{
  "n_layer": 10,
  "vocab_size": 3382,
  "activation": "gelu",
  "norm_place": "pre",
  "qk_norm": false,
  "attn_scale": 0.177,
  "grad_clip": 2.0,
  "doc_mask": true
}
Each number is 128 + 24 x the weight over its row's rms, rounded and kept within 0 to 255. Layers, rows and columns count from 0. The size above them is the row's rms in percent of the matrix's.

# layer 7 MLP down (transposed), 768x192, rms 0.0534, rows 338-390, columns 64-127
size [100  95  97  95  89 110 102  99  88 103  97 119  97 111  98 110 101 106 109 106  85 112  89  94  89 101  89  94 108  96  92 110 116 103 111 107 106  81 118 105  82  95 111  97  89 101 104  89 101  98  86 112 101]
[[118 121 105 132  93 117 116 139 134 114 123 127 160 123 107 155 184 141 158  97 119 127 110 133 104 149 153 122 143  97 152 128 155  98 127 107 128 111 121 103 178 139 117 143  96 126  84 146 109  56 113 168 127  87 115 172 114 139  93 115 143 150 121  96]
 [142 128 144 118 127 135  91 170 168 104  90 141 136 147  92 130 149 124 185 111 168 137 156 109 165 125 147 111 149 104 111 131 131  98 121 175 126 130 128 162  94 132 103  99  85  99 138 134 106  99  97  97  94 108 116 151 155 143 124 108 118 122  71 128]
 [ 92  91  99 149 136 122 111 132 113 103 124 151 125 131 113 147  94 116 104 119 152 136  80 105 135 136 115  96 138 117 152 140 135  96 132 105  66 142 151 146 144 108 150 117  99  98 124  79 168 141 151 165 164 128 128 150 111  93 128 145 128 133  92 114]
 [148 112 125 145  93 140 146 120 149 152 148 175 102  92 136  88 126 125 134 135 126 150  84 104 143 133  52 152  97  97 118  88 100 146 139 121 147 135 123 128 149 114 137 148 150 102 127 168 164 141 114 139 136  91 126 138  97 131 130 164 153 118 124 141]
 [164 140 105  91 123 131 131 145 119 174 137 135 109 139 113  86  99 108 160 135 133  84 156 152 177 104 123 130 136 114 133 129 120 106 114 105 135 135 109 104 102 125 131 120 138 145 167 162 113 114 117 165  86 111 164 173 137 130 157 121 116 123 109 115]
 [142 131  99 128 154 127 125 140  99 106 107 102  71 146 117 100 150 102 104 139 115 158  86 144 117 162 103 172 150  94 129 145 127 112 129  95 101 122 122 130  86  94 124 142 122  93 159 150 135 139 129 149 143 146 136 113 162 177 146 142 112 152 157  89]
 [130  90 115 134 163 133 152 157 113 116  87 129 193 110 153  91 116 104 161 111 103 157 157 153 124 168 127 102 156 124 145  76 141 124 110 138 124 138 146 108 106 120 111 108 147 110 120 125 116 164 116 122 156 136 101 118 143 140 123 145 126 127 110 138]
 [124 146 121 177 101 158 100 134 127 149 142 158  89 112 134 127 152 140 153 139 120 124 128 141 160 125 137 128 157 120 129 120 122 137  97 115 122  70  85  79 162 154 160 147 116 102 148 157 139 105 151 182 142 151  90 110 115 161 109 131 122 108 113 145]
 [139 127 148 116 107 122 113 114 128 126 112 134 119 141 136 149 132 100 182 101 137 170 128 126 144 163 103 118 143 152 151 117  88  95 205  84 132 109 106 100 159 172 155 151  79 178 145 126 107 125 119 146 139 121 116 133 147  99 102 140 138  97 141  84]
 [129 148 151 127 129 105 111 130 115 142 150  91 171 110 135 124 128 131 110 132 137 136 112 100 144 126 154 131 121 143 113 110 145 112 152 134 128 141 191 129 104 129 128  91 111 133 104 123 135 154  87 131 131 130 114 153  90 133 144 120 223 130 104 141]
 [ 67 167  97 129 131 147 140 127 180 124 151 108 107 116  75 143 176 123  83 119 139 126 138 146 124 149 139  84  92  92 122 122 129 108 136 150  95 148  72 153 144 130 103 125 110 141  93 158 146 116 158 118 155 100 131 103 100 100 150 154 106 162 105 172]
 [160 137 116 162 112 102 126 156 127 124 134  97 126 170 143 118 135 122 103 116 115 101 145 159 132 156 138 118 101  89 129 123 128 136 126 120 106 170 156 139 127 161  83  98 181 155 111 110 140 119 112 131 161 150 112 107 139 156 142 122 123 152  94 151]
 [113 163  76  97 125 110 101 143 139 104 101 145  82 137 159 147 120  98 100 112 117  76 121 122 131  99 103 141 131 103 148 123 105 102 139 151 148 130 149 175 144 125 152  85 181 123 146 115 116 140 137 130 137 130 112 137 148  94 138 105 147 101 151 121]
 [119 131 145 119 131 150 168 153 112 114  88 176 101 119 104 105 134 124 133 136 109 114 148 122 113 173  88  82 124 122 134 108 130 149 150  78 106 134 102 142 149 127 168 121 110 152 137 149 138 150 126 137 112 127 102 129 139 111 100  94 140 119 121  83]
 [124 109 141 108 135 154 153 126 136 137 132  87 151 113 136 138 138  92 145 142 126 106 124 121  94 153 183 146 128 134  73 130 122 111 128 136 165 132 137 159 136  90 107  52 147 110 108 112 127 109 125 122 123 161 171 159 126 115 183 132 151  75  94 153]
 [132 173 153 155 158  93 137 123 132 130 135 124 185 105  74 157 106 110  87 132 159 124 144  96 159 142 142 154 140 131  95 143 154 147 121 114 175 116 127 123 138 198 159 132 155 117  94 100 120 134 176 103 125 136 140 102 105 116  84  84 127 135 135 118]
 [ 84 152 110 114 125  99 130 110 114 147  89 155 109 147 103 115 113 121 152 127 150 127 168 130 112 129 103 156 139 111 158 106  94 119 123 135 125 147 128 104 151 135 112 155 149 142 147 132 121 178 111 128 117  89 124  86 114 129 113 150 142 108 119 110]
 [126 116 154  84 115 137 109 123 116 190 124 156 109 150 160 138 140 108 189 129  87 120 131 142 112 130  78 121 125 140 123 120 128 136 154 136 125 138 117  80 116 162 105 192 138 107 102 103  88 131 121 130  98 114 112 117 149 128  61 147 133  97 129 115]
 [124 166 125 131 144 104 187 132 136 167  97 137 145 115 108 136 143 138 121 126 118 123 141 147 126 137 144 119  99 112 142  98 127  90 111 136 129 138  84 136 126 123 148 149 114 100 122  92 158 123 112 100 129 165 127  91 130  95  75 102 119 139 163  96]
 [122 102 121 155 137  98 148 126 130 121  97 137 153 116  93 185 133 122 119 147 131 147  78 147  91 159 121 120 153 113 130 146  84 123 122 183 138 109 115 125 151  97 151 113  97 205 129 149 132 145 113 111 135 126  80 131 135 150 121 188 172 125 111 121]
 [113 132 142  99 147 147 104 137 131 152 100 121  89 154  99 120 143 110 121  86 157 110 165 119 136  93 116 154 131 111 118 109  84 114 107  81 129 125 120 122 153 170 104 180 147 104 138 157 152 160 101 117 121 126 145 119 102 135 148 120 109 123 139 162]
 [148 150 102 125 142 140  90 137 117 132 142 137 171 179 165 101 143 130 119 132 149 117 121  99 146 101 102  94 116 103 135 131 162 114 131 155 109  82 131 115 117 134 124 154 106 141 109 155 152 145 107 144 163 129 174 122 112 101 152 125 145 122 129  83]
 [121 139 125 113 117 144 113 129 141 163 116 111 161 110 168 129 168 128 110 121 124 154 124  85  94 146 112  99 141  90 104 144  44 101 159 130 151 149 112 155 130 137 109 121 124 156 141 187 124 118 120 101 114 124 141 173 142 150 117 140 125 106 106  92]
 [118 166 137 175 133  97 112 107 120 126 160 109 129 142 114 170 132  94 153 149 179 109  93  97 150 148 131 190 112 111  90 134 142 140 154 112 126  86  84 148 129 124 161 143 126  79 140 169 121 121 132 161 136  97 147 131 167 126 148 163 132  86 110 115]
 [146 135 145 120 103 154  48 127 125 138  98 132  89 135 167 171 132  71 137 143 131  88 102  99 172 100 156 180 116 115 108 200 100 133 121  98 152 138 125 141 104 175 109 125 127 109 138 113 130 114 139 124 130 145 156 165 138 149 121 116 107 129 144 115]
 [134 153 141 111 129 118 132 129 138  90 140  97 129 138  68 170 107 116 114 107  86 191 160 139 152 129 133  78 116 111 115  98 118 141 165 133 174 175 168 118 113 101 135 154 133  74 147 136 108 125  97 132 165 117 152 117 104 126 111 118  80 170 161 124]
 [147 147 163  95 134 124 148 164 146 158  84 110 124 138 163  83 158 138 126 108 155 115 134 157 111 146 173  83 141 116  97 138  85  89 139 116 116 124  90 127  93 139 124 134 114 147 174  83  99 109 141 141 119 128 139 125 115 173 139 147 119  97 172 103]
 [147 126 102 141 114 131 118 103 129 130 149 168 163  99 142 153 147 112 114 165 133 128 131 137 119 111 126 107 141 148 150 139 104 127 108  86  92 117 112 132 128 133 114 148 131 120 134 133 100 157 156 150 126 120 129 115 140 124 152 185 114 159 129 104]
 [107 111 133  93 133 141 132 102 161 133  97 164 128 148 153 138 111 161  86 103 100 180 128 151 176 130 133 123 143  83 106  95  74 155 125  99 135 136 160 135 110 107 113 134  99 164 144 160 160 115 154 143 116 101  98 136  56 135 141 143  86 162 149 141]
 [130 135 110 175 170 114 128 119 104 106 106 140 144 148 135 161 123 138 135  73 110 119 138 107 101 115 149 109 144 114 102  94 122 120 159 153 153 101 186 126 102 133 144 153 102 125 148 150 103 134  92 132 166 145 111  97 148 133 128 187 167 106  93 100]
 [112 128 128  80 100 149 103 158 132 105 130 124 121 120 108 108 125 159 150 157 119  91 130 143 155 135 133 109 169 168  86 118 137 131 157 137 113 147 149 117 103 145 130 100  97 164 135 167 129 116 193 139 121 130 141 122 149 108 131 141 183 133 126 128]
 [ 90 129 167 120 152 139 132 142 145 138 136 160 128 135 143 123 159 143 122 151 118 140 138 132 141 138 145 105 112 108 127  80 128 122 118 103 133 110 110 128 129  90 145 110 106  99 146 111 116 169 120 142  62 173 107 109 155 156 159 140 155 120  99 107]
 [125 150 131 103 148 109  83 134 164 118 127  88 110 133 120 122 110 111 128 135 125 153 114 131 145 112 114  97 100 180 103  89 166 105  99 122 137 151  84 122 164  95  97 118 173 112 100 108 140 156 123 136 158 121 144 133 109  67  99 147 156 123 120  99]
 [153  93 106 124  88 165 149 127 119 138 114 143 167 132 104 124 114  97 157 142 133  83  94  92 155 129 109 132 125 149  81 107 121 134 122 152 124 135 117 110 107 105 130 111  79 117 149 131 134 125 109 139 136 140 120 142 140 138 144 169 133 154 144 191]
 [123 130 111 122 104 157  80 156  80 145 135 113 141 169  98 126 152 116 126 122 138 139 103 132 165 133 112  98 146 192 112 168 190 150 127 108  99 153 119 111 156 131 129 100 186 150 146 126 125 129 136 104 138 147 160 118 149 147 130 164 110 122 116 129]
 [120 132  90 124 121  82 163 145 143 159 103 108  73 143 133 126 130 109  95 127 137 139  88 110 130 119 127 100 147 115 119 100 150 174 148 103 129 125 176 112 148 118 162  97 111 122 128 161 135 142 188  91 140 115 156 103 123 103 106 148 152 123 109 126]
 [157 110 138 119 129 122 161 134 137 115  71 123 137 109 153 104 142 108 160 133 103  86 138  96  56 130 126 138 148 124 162  89 134 114 138 144 177  74 137 135 110 122  75 116 160  82 176 119 115 113 133 131 128 133 170 133 130 150 117 119 154 185 124 114]
 [107  91 149 113  95 101 109 111  93 140 127 122 129 143 112 166 126 192 125  96  95 119 158 127 160 161  94 140 112 155 133 174 123  86 145 151  95 122 134 140 130 129 107 109 158  76 164 101 168 134 102 134 106 103 135 126 121 138 153 189 123 118 130 109]
 [113 152 159 140 160 133 133 122 135 106 111 136 153 178 120 125 141  66 158  82  94 149 195 137 107  96  80 116 121  90 135 130 130  95 115 105 102 156 146 140 110 119  93  94 145 136 119 101 146 111 162 110  97 136 114 138 166 144 118 161 131 110 118 149]
 [153 166 112  88 167 105 100 132 116 131 114  95 107 165 171 107 142 124 118 141 110 123 119 123 149  95 141  94 145 133  98 136 127 109 162 111 145 150 142 120 114 115 135 117 166 146 139 108 103 133 117 147 114 115 137 107 145 129 171 158 126 123  95 114]
 [151 132 170 169 142 130 133 162 175 153 141 123 128 123 158 164 112 143 130 121 146 124 142 136 115  89 176 127 144 110 163 151 146 104 145 127 140 120 129 127 145 114 162 141 133 124 185  80  85  95 131 189 125  85 116 108 102 116 127 179 110 157 107 121]
 [129 130 173 141 118 180 122 100 151 115 134  97 133 126 138 114 176 175 120 121  97 103 157 114 130 125 164 109 157 134 114 150  94 160 111 135 175  96 133  92 114 117 106 133 140 179 119 104 112 146 121 138 114 144  98 108 130 125 110 142 122 108 124 146]
 [125  93 134  85 108 141 113 157 159 153  95 170 129 106 114 118 135 124 142 108 107  99 127  96 158 112 116 137 123 115 129 122 132 160  83  87 126  92 158 117 177 131 135 143 157 136 134  95 158 137 193 107 117 110 125 121 128 109 118 117 125 173 123  92]
 [128 166 147 115 113  55 122 118 176 105 140  94 100 135 148 155 137 132 107 118 137 115  73 121 130 168 110 152  97 125 142 121 128 126 136 135 125 136  99 146 143  62 120 125 135 119 106 133 155 127 104 148 129  89 133 122 125 151 127 160 104 144 142 100]
 [122 125 134 116  85 139 116  97 135 150  61 139 103 101 150 120 118 148 115 163 172 113 146 115 165 155 123 154 131 149 129 125 114 118 146 103 112 125 129 109 119 140 163 113  80  59  99 108 154 146 151 115 106 152 101 122 113 102 116 140 163 137 152 103]
 [ 63 194 138 123 144  81 144 154 122 121 106 100 139 152 152 118 124 142 162 133  99 106 128 126 116  92 145 123  89 154 131 162  78 160 119  93 148 167 159 156 159 151 119 118 142 156 133  95 108  83 142 117 121 161 114 122 132 119 136 160 149 115 134 130]
 [155  99 116 186 147 146 145 124 135 158 109  92 141 146 152 139 134  76 136 144 104 142 126 133 138 138 113 105  97 155 112 151 157 108 162  96  99 132 133  94 108 122 120 146 123 177 124 120 169 156 136 146 143 110 118 118 114 117 106 112 110 114 116 133]
 [126  91 135 121 117 120 114 115 104 135 123 123 130 160 146 118 150 144  73  95  95 115 109 128  98  86 125 180 149 115 105 172 139 162  98  85 147 139 134 114 112 149 110 158 131 123 108  87 149  97 133 145 118 156 126 122 166 132 102 126 180  75 132 132]
 [175 138 144 117 144  73 125 101 156 173 139  83 110  95 154 148 104 120 107 155 133  99 136 124 107 103 107 173 113 128 127 148 125 136  95  86 133 105 145 149 158 139 149 122 105 123 176 139 178 126 131 102 117 127 114 113 143 137 157 154 159 132  91 131]
 [168  93 122 127 162 138 124 151  89 131 124 112 118 126 115 111 128 127  75 133 168 139 157 136 153 148 131 119 103 109 107 140 151 158 156 132  84 147 177 115 127 113 114 123 127 151 103 142 121 129 126 145 137 178 127  97 118 120 138  49 161 138 155 151]
 [130 114 149 171  84 137 128 145  93 131 155 107 133 154 152 120 114 126 151 121 168 122 126 126 118 138 138 126 106 128  89 148 198 108 183 134 111 107 115 107 126 160 127 149 171 143 150  61  99 165 139 134 115  98 127 137 136 140 123 111 154 129 101 146]
 [117 105 108 105 125 132 146 158 117 146 138 148 125 128 128 160 114 135 149 131 123 152 130 149 104 114 140  84 140 146 114 138  92 131  87 114 149 129 123 112  65  81 168 138 163 125 103  89 137 144 127 116 182 101 116 121 130 176 113 164 154 159 152 139]
 [124 137 128 160 125 164 171 105 152 151 147 107 105 100 149 185  97 174 135 122 151 100 137 168 125 142 152 150 129 136 120 141 104 159 128 131 126 123 162 127 115 114 116  93 121 158 128 149 130  94 135 160 144 126 152 143  90 138 104 138 111 101  65 117]]
# layer 7 MLP up, 768x192, rms 0.139, rows 339-390, columns 64-127
size [ 95 109  95  76 111 100  98  91 103 100 110 101 114  97 110 102  98  99 111  87 103  86  97  82 101  85  92 108  93  86 110 107 104 110 104 104  83 112  94  81  95 102  95  92  98  97  97 103 106  81 108  97]
[[133 117 150 120  69 120 155 104 151 180  80 154 124 164  94 134 150 142 125 122 108 144 134 127 124 128 129 179 154 145 110 143  85 114 124 167 114  72 133 171 124 127 116 126 176 129 121  83 128 145 119 174 167  92 151 151 138 109  98 131 137  71 124 130]
 [156 153 126 165  80 133 122  94 140 159 112 134 186 129 106 106 139 103 117 149 115 154  99 119 112 166 143 117 126 129 149  98 155 161 147 120 135 104 113  95 115 136 122 149  76 146 122 124 128 151 123 153 101 121  92  95 119 134 121 144 140 157 124 109]
 [101 107 122 167 144  82 101 106 145 120  92  77 154 135 143 139 154  99 122 118 113  88 144 109 149 123 156 122 132 158 125 132 159  90 153 152 118 128 133 135 105 159 128 123 105 104 128 126 145 158 117 115 139 128  99 118 178  85 138 104 145 160 155 104]
 [115 131 147 113 116 127 162 109 126  88 136 108 125  93 168 176 136 125 154 130  86 145  99  79  75 105 141 115 105 121 150 103 141 167 141 122 144 112 152 171 154 120 145  93 147 108  91 135 146 123 147 115 106 159 128 105 129  99 108 140 135 129 135 129]
 [121  69 142 110  95 145 113 127 178 104 133 144 142 161  92 113 159 101 141 154 124 132 123 123 131 119 148 111  73 137 143 134 108 126 123 104 136 116 135 171 163 101 135 118 161 137 149  88 117 144 121 116 117 150 110 142 130  92 135 135 114 133 136 198]
 [ 92 153 162 160  99 115 135 110 140 133 137 172  94 146 152 158  93 107  84 126 149  84 113 148 133 131 114 141 138  99 118 149 116 150  73  81 149 160  88 122 133 114 127 128 109 133 111 126 114  74  98  81 117 139 132 113 112 130 131 127 109 136 107 151]
 [130 111 110 124  99 113  93 124 128 134 140 116 133 147 113 119 125 111 116 139 137 139 117  94 103 140 106  96 126 160 130 155 116 131 129 144  87 133 118 159 105 119 121  86 168 145 111 124 111 139  81  92 123 101 113 150 153 121 127 129 118 142 118 133]
 [ 84 119 145 108 120 100  93 146  82 175 165  84 111 111 152 129 159 100 103 142 146  86 109 117 123 147 164 178 107 111 125 115 104 148  96 117 149 158 174  87 124 107 125 108 124 107 109 162 109 148 128 137 140 125 132 146 107 154 109 141 144 115 131 159]
 [138  90 116 112 139 172 112 100  97 133 120 159 135 113 155 124 156 117 131 121 164 132 154 147  91  97  71 120  85 161 142 120 105 120 130 154 112 156 133  85 102 117 110 158  79 129  86 123 112 121 129  84 160 109  95 133 156 139 100 114 126 163 131 167]
 [108 145 129 148  71  98 131 122 102 186 148 165 127 165 138  94 124 131 135 135 162  94 105 139 167  85  93 150 160 147 148 118 118 119 127 132  94 131 145 132 155 133 142 108 118 145  95 125 167 133  98 142 125 102 153 169 136 120 117 117 160 147 139 117]
 [153 134 172 101 154 127 159 138 125 148 151 104 163  95 119 102  95 140 170 125 155 166 147 153 134 121 157 115 143 119 101 114 125 152 144 126 128 110 127 133  85 169 112  98 139 104 111 114 141  96 116 170 108 115 120 159 207  99 102 107 166 159 124 168]
 [126 128 163 131 151 197 145  98 158 130 112 130 108  83 128 117 114 115 115 112 165 110 127 162 126 140 107 116 105 121 128  90 133 122 147 128 149 175 112 108 169 141 106 136 131 121 158 110 126 156 128 148  95 150  96 120 120 139 124 144 121 138 136 146]
 [110 146 182 121 140  95 131 116 176 139 134  99 153 104 117 129 115 145 131 110 157 136  93 138 144 140 171 154 165 110 148 108 183 160 109 127 134 120 147 116 126 121 109 152 123 124 123  99 137  93 116 108 138 128 131 156 149 150 153 112 115 110 134 138]
 [100  99 144 132 152 137 131 146 148 140 103 117  83 138 111 103 146 129 173 136  83  91 105 124 122 110 130 108 151 111 138 132 153 147 105 133 150 146  97 137 133 119 145 130  75 160 177 116 102 161 119 162 118 111  76 136 126 165 109  90  94 117 115 137]
 [129 131 133  98 133  98  98 111 122 130 107 135 128 112 105 137  94 147 111 103 148 153 122 136 172 114 145 120 160  96 100  99 121 139 124 129 147 135 141 114 149 139 194 127  99 146 106  99 117 149 144 152 108 117 188 187 131 115 127 155 152 146 118 154]
 [156  97 137 110 138 148 146 169 134 102 153 102 160 144 141 113 127 169 151 118 132 158  81  97 129 151 148  85 140 154 114 132 106  87 131 152 128 162 116 127 130 116 129  75 106 101 116 146 149 132 119 115 141 112 149 151 103 155 127 129  97 129 111 118]
 [167 134 153 127 113 158 132 136 139 130 120 140 145 130 119 124 145 135 129 131 130 131 140 151 159 112 124 138 108 128 140  48 129 132 130 137 114 137 119 125 180 133 127  90 150 141 101 127  42 148  97 108 111 121  86 142  97 145 149  50 117 126 185 127]
 [149  75 140 169 130 146  77 109 108 147 141 117 135 129 106 132 157 137 115 144 117 127 170 178 122 114 110 188 181 103 104 115 132 194 129 103 107 123 101 121 121  94 108 117 124 141 130 151  96 108 141 149 100 141  85 154 148 130 156 122 117 136 109 155]
 [142 155 125 174 125 142 114 113 158 155 142 132 160 121  85 140 110  86 125  98  79 146 102 112 128 110 110 156 107 116  74  99 143 156 124 128 133  97  95 130 145 122 120 167 140 135 127 111 115 128 113 148 144  96 171 188 147 140 159 102 103 146 131 168]
 [108 138 155 143  75 105 143 137 163  93 130 116 179 132 130 132  93 127 110 140 134 112 114 146 141 123 140 118  99  90  79 139 138 133 143 145 166 161 110 150 128 146 136 115 174 144 113 131 158 158 136 130 154 117 173 146 152 149 149 104 143 156 159 119]
 [100 156 142 137 159 120 124 169 118 113 130 137 127 155 146 150 126 107 149 128 159  77 125 142 101 141 128 156 134 142  88 119  82 159 155 122 136 133  94 145 149 168 151 158 114 123 111 121  96 119 146 106 112  95  87 135 143  98  90 159 145  91 153 148]
 [129  85 116 119  90 106 109 138 149 150 119 174 168 114 128 152  78 137 132 181 113 157 109 131 109 123 161 155  97 134 142 145 181 105 127 137 148  77 139 156 154 111 128 103 152 148 106 108 112 170 128 129 120  97 140  89  92 131 105 136  95 122 104 140]
 [ 95  99 165 107 115 118 137 101 118 167 145 152 106 124 162 106 105 156 115 100 109 143  97 134 145  83  68  62 162 116 137 107 104 113 126 157 114 114 114 132 152 109 161 102 139 165 129 119 171 159 121 117 119 112 143 115 111 131 106 125 130 143 105  76]
 [144  92 139 119 172 130 156 101 115 102 125  76 153 112  67 145 126 154  97  83 138 147 136 184 125 134 135  95 103 135 116  64 141 130 138 163  96 136 119 135 142  96 131 152 110 135 134 100 131 116 137 141 142 127 144 114 107 148 168 123 147 133 109 146]
 [168 162 142  93 133 149  83 144 104 110 113 114  87 122 166 147 140 139 146 132 142 117 148 132 113 105 148  90 175 148 126 154 162 140 149 136 123 136 123 104 165 110 177 182 108 121 121 124  95 143 111 135 106 111 145 129 134 137 124 134 163 159 172  74]
 [161 134 118 151 125 142  95  84 148 135  96 176 121 149 159  92 139 156 102 133 188 134 143  90 132  81 119 132 163 158 163 145 123 164 131 110 137 148 113 104 142 124 100 130 124 133 109 141 114 116  92 147 111 103 116 134 124 133 156 159 124 143 111 125]
 [110 143 150 111 158 133 146 159 117 149 114 127 119  93 119 100 143 138 103 127 109 130 131 113 134 143 153 128 120 165 147 146 123 140  78 173 156 136 116 136 139 144 107  91 165 134  71 128 171 138 108 122 147 124 100 136 142 149 114 115  80 105 159 132]
 [ 96 188 176  99 128 153 158 127 120 112 127 133 102 120 139 118 127 125 150  93 142 132 160 150 152 135  84  92 124 125  93 123 117 130 106 108 157 151 126 142 165 131  96 122 117 187 138 144 135 144 128  93 116  94  94  87 159 126 174 124 133 103 159 124]
 [144 147 138  77  99 156 113 144 127 111 160 133 142 104 113 102 127 145 121 189 144 118 143 147 155 124 113 173 150 124 177 131 130 123 129 131 118 134  86 121 116 147 140 134 134 123 130 147 109 176  94 127 124 118 133 108 129 139 116 126 120 147 167 108]
 [130 129 129 141 137 104 120 114 136 111 129 110 129 147 124 149  92  82 116 111 133 148 134 138  76 111 100 127 121 101 161 140 129 123 136 147 158 138 119  89  93 139 141 128 156 100 104 106 102 101  63 134 114 117  66 109 127 179  82  95 131 115 119 127]
 [147 143 140 185 108 119 130 153 151 107 152 123 150 141 152 150  76 139 165 128 143 135 115 116 153 135 111 161 140 147 114 162 121 149 162  91 131 132 129 156 143  90  84 112 119 165 120 120 139 125 106 110 118 125  92 119  87 130 167 121 115 127 148 142]
 [152 139 133 155 145 127 107 130 137 138 100 149 147 105 123 102 125 158 137 106 110 157 125 127 164 120  98  88 113 114 142  96 125 124 117 110 135 125  85 135 128 129 103 129 117 115 120 168 112 128 112 124  91 107 102 115 121 130  81 118 105 143 118 125]
 [154 146 128 112 103 109 123 142 144 169 138 143 134  93 105 143 174 109 143 123 118  85 138  99  79 137 150  86 114 128 142 128 146 134 129 108 165 120 108  96 138 141 148 117 140 114 201 141 113 139 153 116  90 111 100 168 123 127 103 135 140  85 153 114]
 [168  84 125 147 157 163 147 125 149 102  84  90 153 130 109 158 132 100 126 129 168 158 118 135 112 124 122 130 174 116 123 166 151 128 101 162 149 101  83 115 122 138 130  85 137 116 136 119 129 110 104 123 114 160 130 124  88  71 120 148 133 125 151 134]
 [138 134 139 120 135 125  92 179 115 127 124 128 123 115  81 137 124 166 165  90 117  89 170 172 117 137 120 182 124 132 148 141 163  95 106 137 154 100 106 130 135 141  94 112 174 149 144 163 103 119 139 153 125  96 129 163 109 138 129 101  76 119  87 167]
 [139 138 138 105 128 132 133 108 113 158 132 141 138 144 100 168 158 138 128 108 136 112 101  74 136 108 115 128 139 152 155  89 110  80 149 131 112 137 120 103 139 107 152 116 133 147 119 121 136 121 149 118 143 125 127 148 123  95  89 165 121 110 121 124]
 [125 144 121 179 145 170 119 104 121 157  89 125 144 142 153 144 103 124 146 104 113 123 120 115 111 113 130  87 161 146 142 143 124 150  95 145 124 146 167 120  93 114 147 109 108 185 112 140  77 126 116 116 138 166  90 103 124 136 116  88 151 119 109 159]
 [146 109 109 122 142 122 110 148 124 129 123 105 130  98 141 155 161 114 142 150 113 117 150 126 122 161 155 119 133 154 124 103 134 133 114 165 126 106 106 143 140 171 167 121 105  92 129 175 144 168 144 119 125 119 143 177 144 162 140 116  82 132 184 120]
 [120  69 135 160 135 152 162 123  97 134 152 155 144 148  92  96 148 167 149  99 121 129 142 111  84 157 163 110 143 150 133 105  97 112  79 136 130 130 166 137 122 171 101 153 129 147 168 145 121 167 148 134 178 103 135 165 123 126 153 112 112 106 140 123]
 [148 102 139 110  94 174 120 126 146 143  91 131 152 160 140 101 100 125 128 123 104  99 129 119 148 163 149  99 118 164 117 165 143 162  98 140 145 151 124 142 132 125  93 124 121 105 113 104  94 129 133  94 149 119 132 163  93 137 100 141 119 111 172  87]
 [136 110 141 138 126 121 112 156 113 145 154 105 130 148  62 101 150 172 187 127 130 143 127 154 133 156 133 118 118 106 109 155 146 145 122 174  98 153 124 142 125 141 132 115  85 140 105 101 160 122 104 114 115  79 177 175 166 126 123 156 133 131 165  85]
 [101 129 167 150 141 148 105 143 109 127 160 131 175 173 120 188 134 142 170 156 130 112 102 145 112 102 153  87 125  92 159 159 158 112 120  99 153 135 115 149 126 148 124  99  81 151 138  94 106 101 122  80 125 160 159  99  59 123 145 147 156  84 109 140]
 [138 146 159  86 140  97  62 126 167 118 126 103  90 105 135 133 181 141 168 142 156 133 112 104 131 156 150 160 133 121 156 125 151 177 130 110 115 146 102 121 158 116 140 127 125 153 138 127 169 135 132 115 139 114  81 150 152 141 124 136 103 156 110 112]
 [133 127  92 121 156 144 163 145 152 127 155 148 113  95 135 119 102 109 163  82 120 126 139 132 145 143 146 142 145 125 133 138 164  88 124 159 139 139 139 154 160 170 165 137 151 116 163 104 122 156 149 100 104 133 114 131 151 144 118 146  74 164 109 111]
 [134  83 127 176 107 109 122 131 130 105 131 143 180 156 174  98  76 132 163 149 129  91 155 163 124 115 150 156 123 133 132 105 124 117  90 160  89 135 133 120 140 122 147  92 142 156 115 110  66 139 172  86  98 151 110 140 168 144 111 110 177 139 156 179]
 [130 131 122 147 160 150 117 147 146 149 104 112 168 138 164 131 103 146 107 147 149 111 160 115 134 134 152 141 146  75 163 129 117 132 127  87  88 105  68 106  79  96 179 102 113 133 111 119 120 117 104 136 138 108 108 114 165 133 166 136 150 126 119 101]
 [141  93  69 150 122 145 145 113 133 130 155 120 115  94 110 110 127 103 124 122 120 152 148 155 124 114 124 105 111 125 148 123 117 108 140 151 103 107 120 107 143 120 106 105 109 115 124  79 123  95 178 142 115 163 153 170 149 108 136  86 117 146  92  95]
 [126  81 113 153  90 123 119 144 143 126 132 178 147 177 129 132 154 169 144 103 115 119 152 130 155 123 181 124 154 120 153 109 149 147 150 116 177 123 122  90 110  73 125 131 112 119 123 161 114 118 160 140 142 140 140 155 151 125 120  96 107 160 139 148]
 [108 108 105  88 134 114 118  67 157 143 166 104 123 151 105 163 140  84 122 178 115  95 122 153 122 157 172 124 154 122 126 102 155 152 147 101 126 155 109 143 155 119 135 139 134 140 115 112 135 100  87 166 114 130 113 103 129 116 128 135 185 114 146 164]
 [100 151 119  65 130 125 133 133 125 152 125  98 133 130 152 119 154 122  91 130  80 115 141 123 136 145 179 151 158 146 158  73 119 150 146 169 148 142  99 138 160 130 148 128 111  99 173 173 149 127 124 124 163 129 100 120 121 160 125 124  83 158 139 157]
 [115 165 132 161 172 146 116 119 149 125 112 160 138 124 130 136  89 149 131 170 167  96  85  99 131 103 107 162 133 140 129 119 130 120 102 144 143 104 127 105  84 119 119 128 105  82  83 117 103 122 125 129 107 140 106 125 134  96 105 147 116 136 118 129]
 [104 103 140 139 135 128 134 101 120 131  98 150 135 128 136 121 125 139 127 130 112  82 157 142 143 123 116 139 155 166 162 104 112 152 113 173 134  94 124 135  64 149 123 112 123  94 108 140 127 141 166  86  70  87 119 168 124  84 141 159 162 119 159 121]]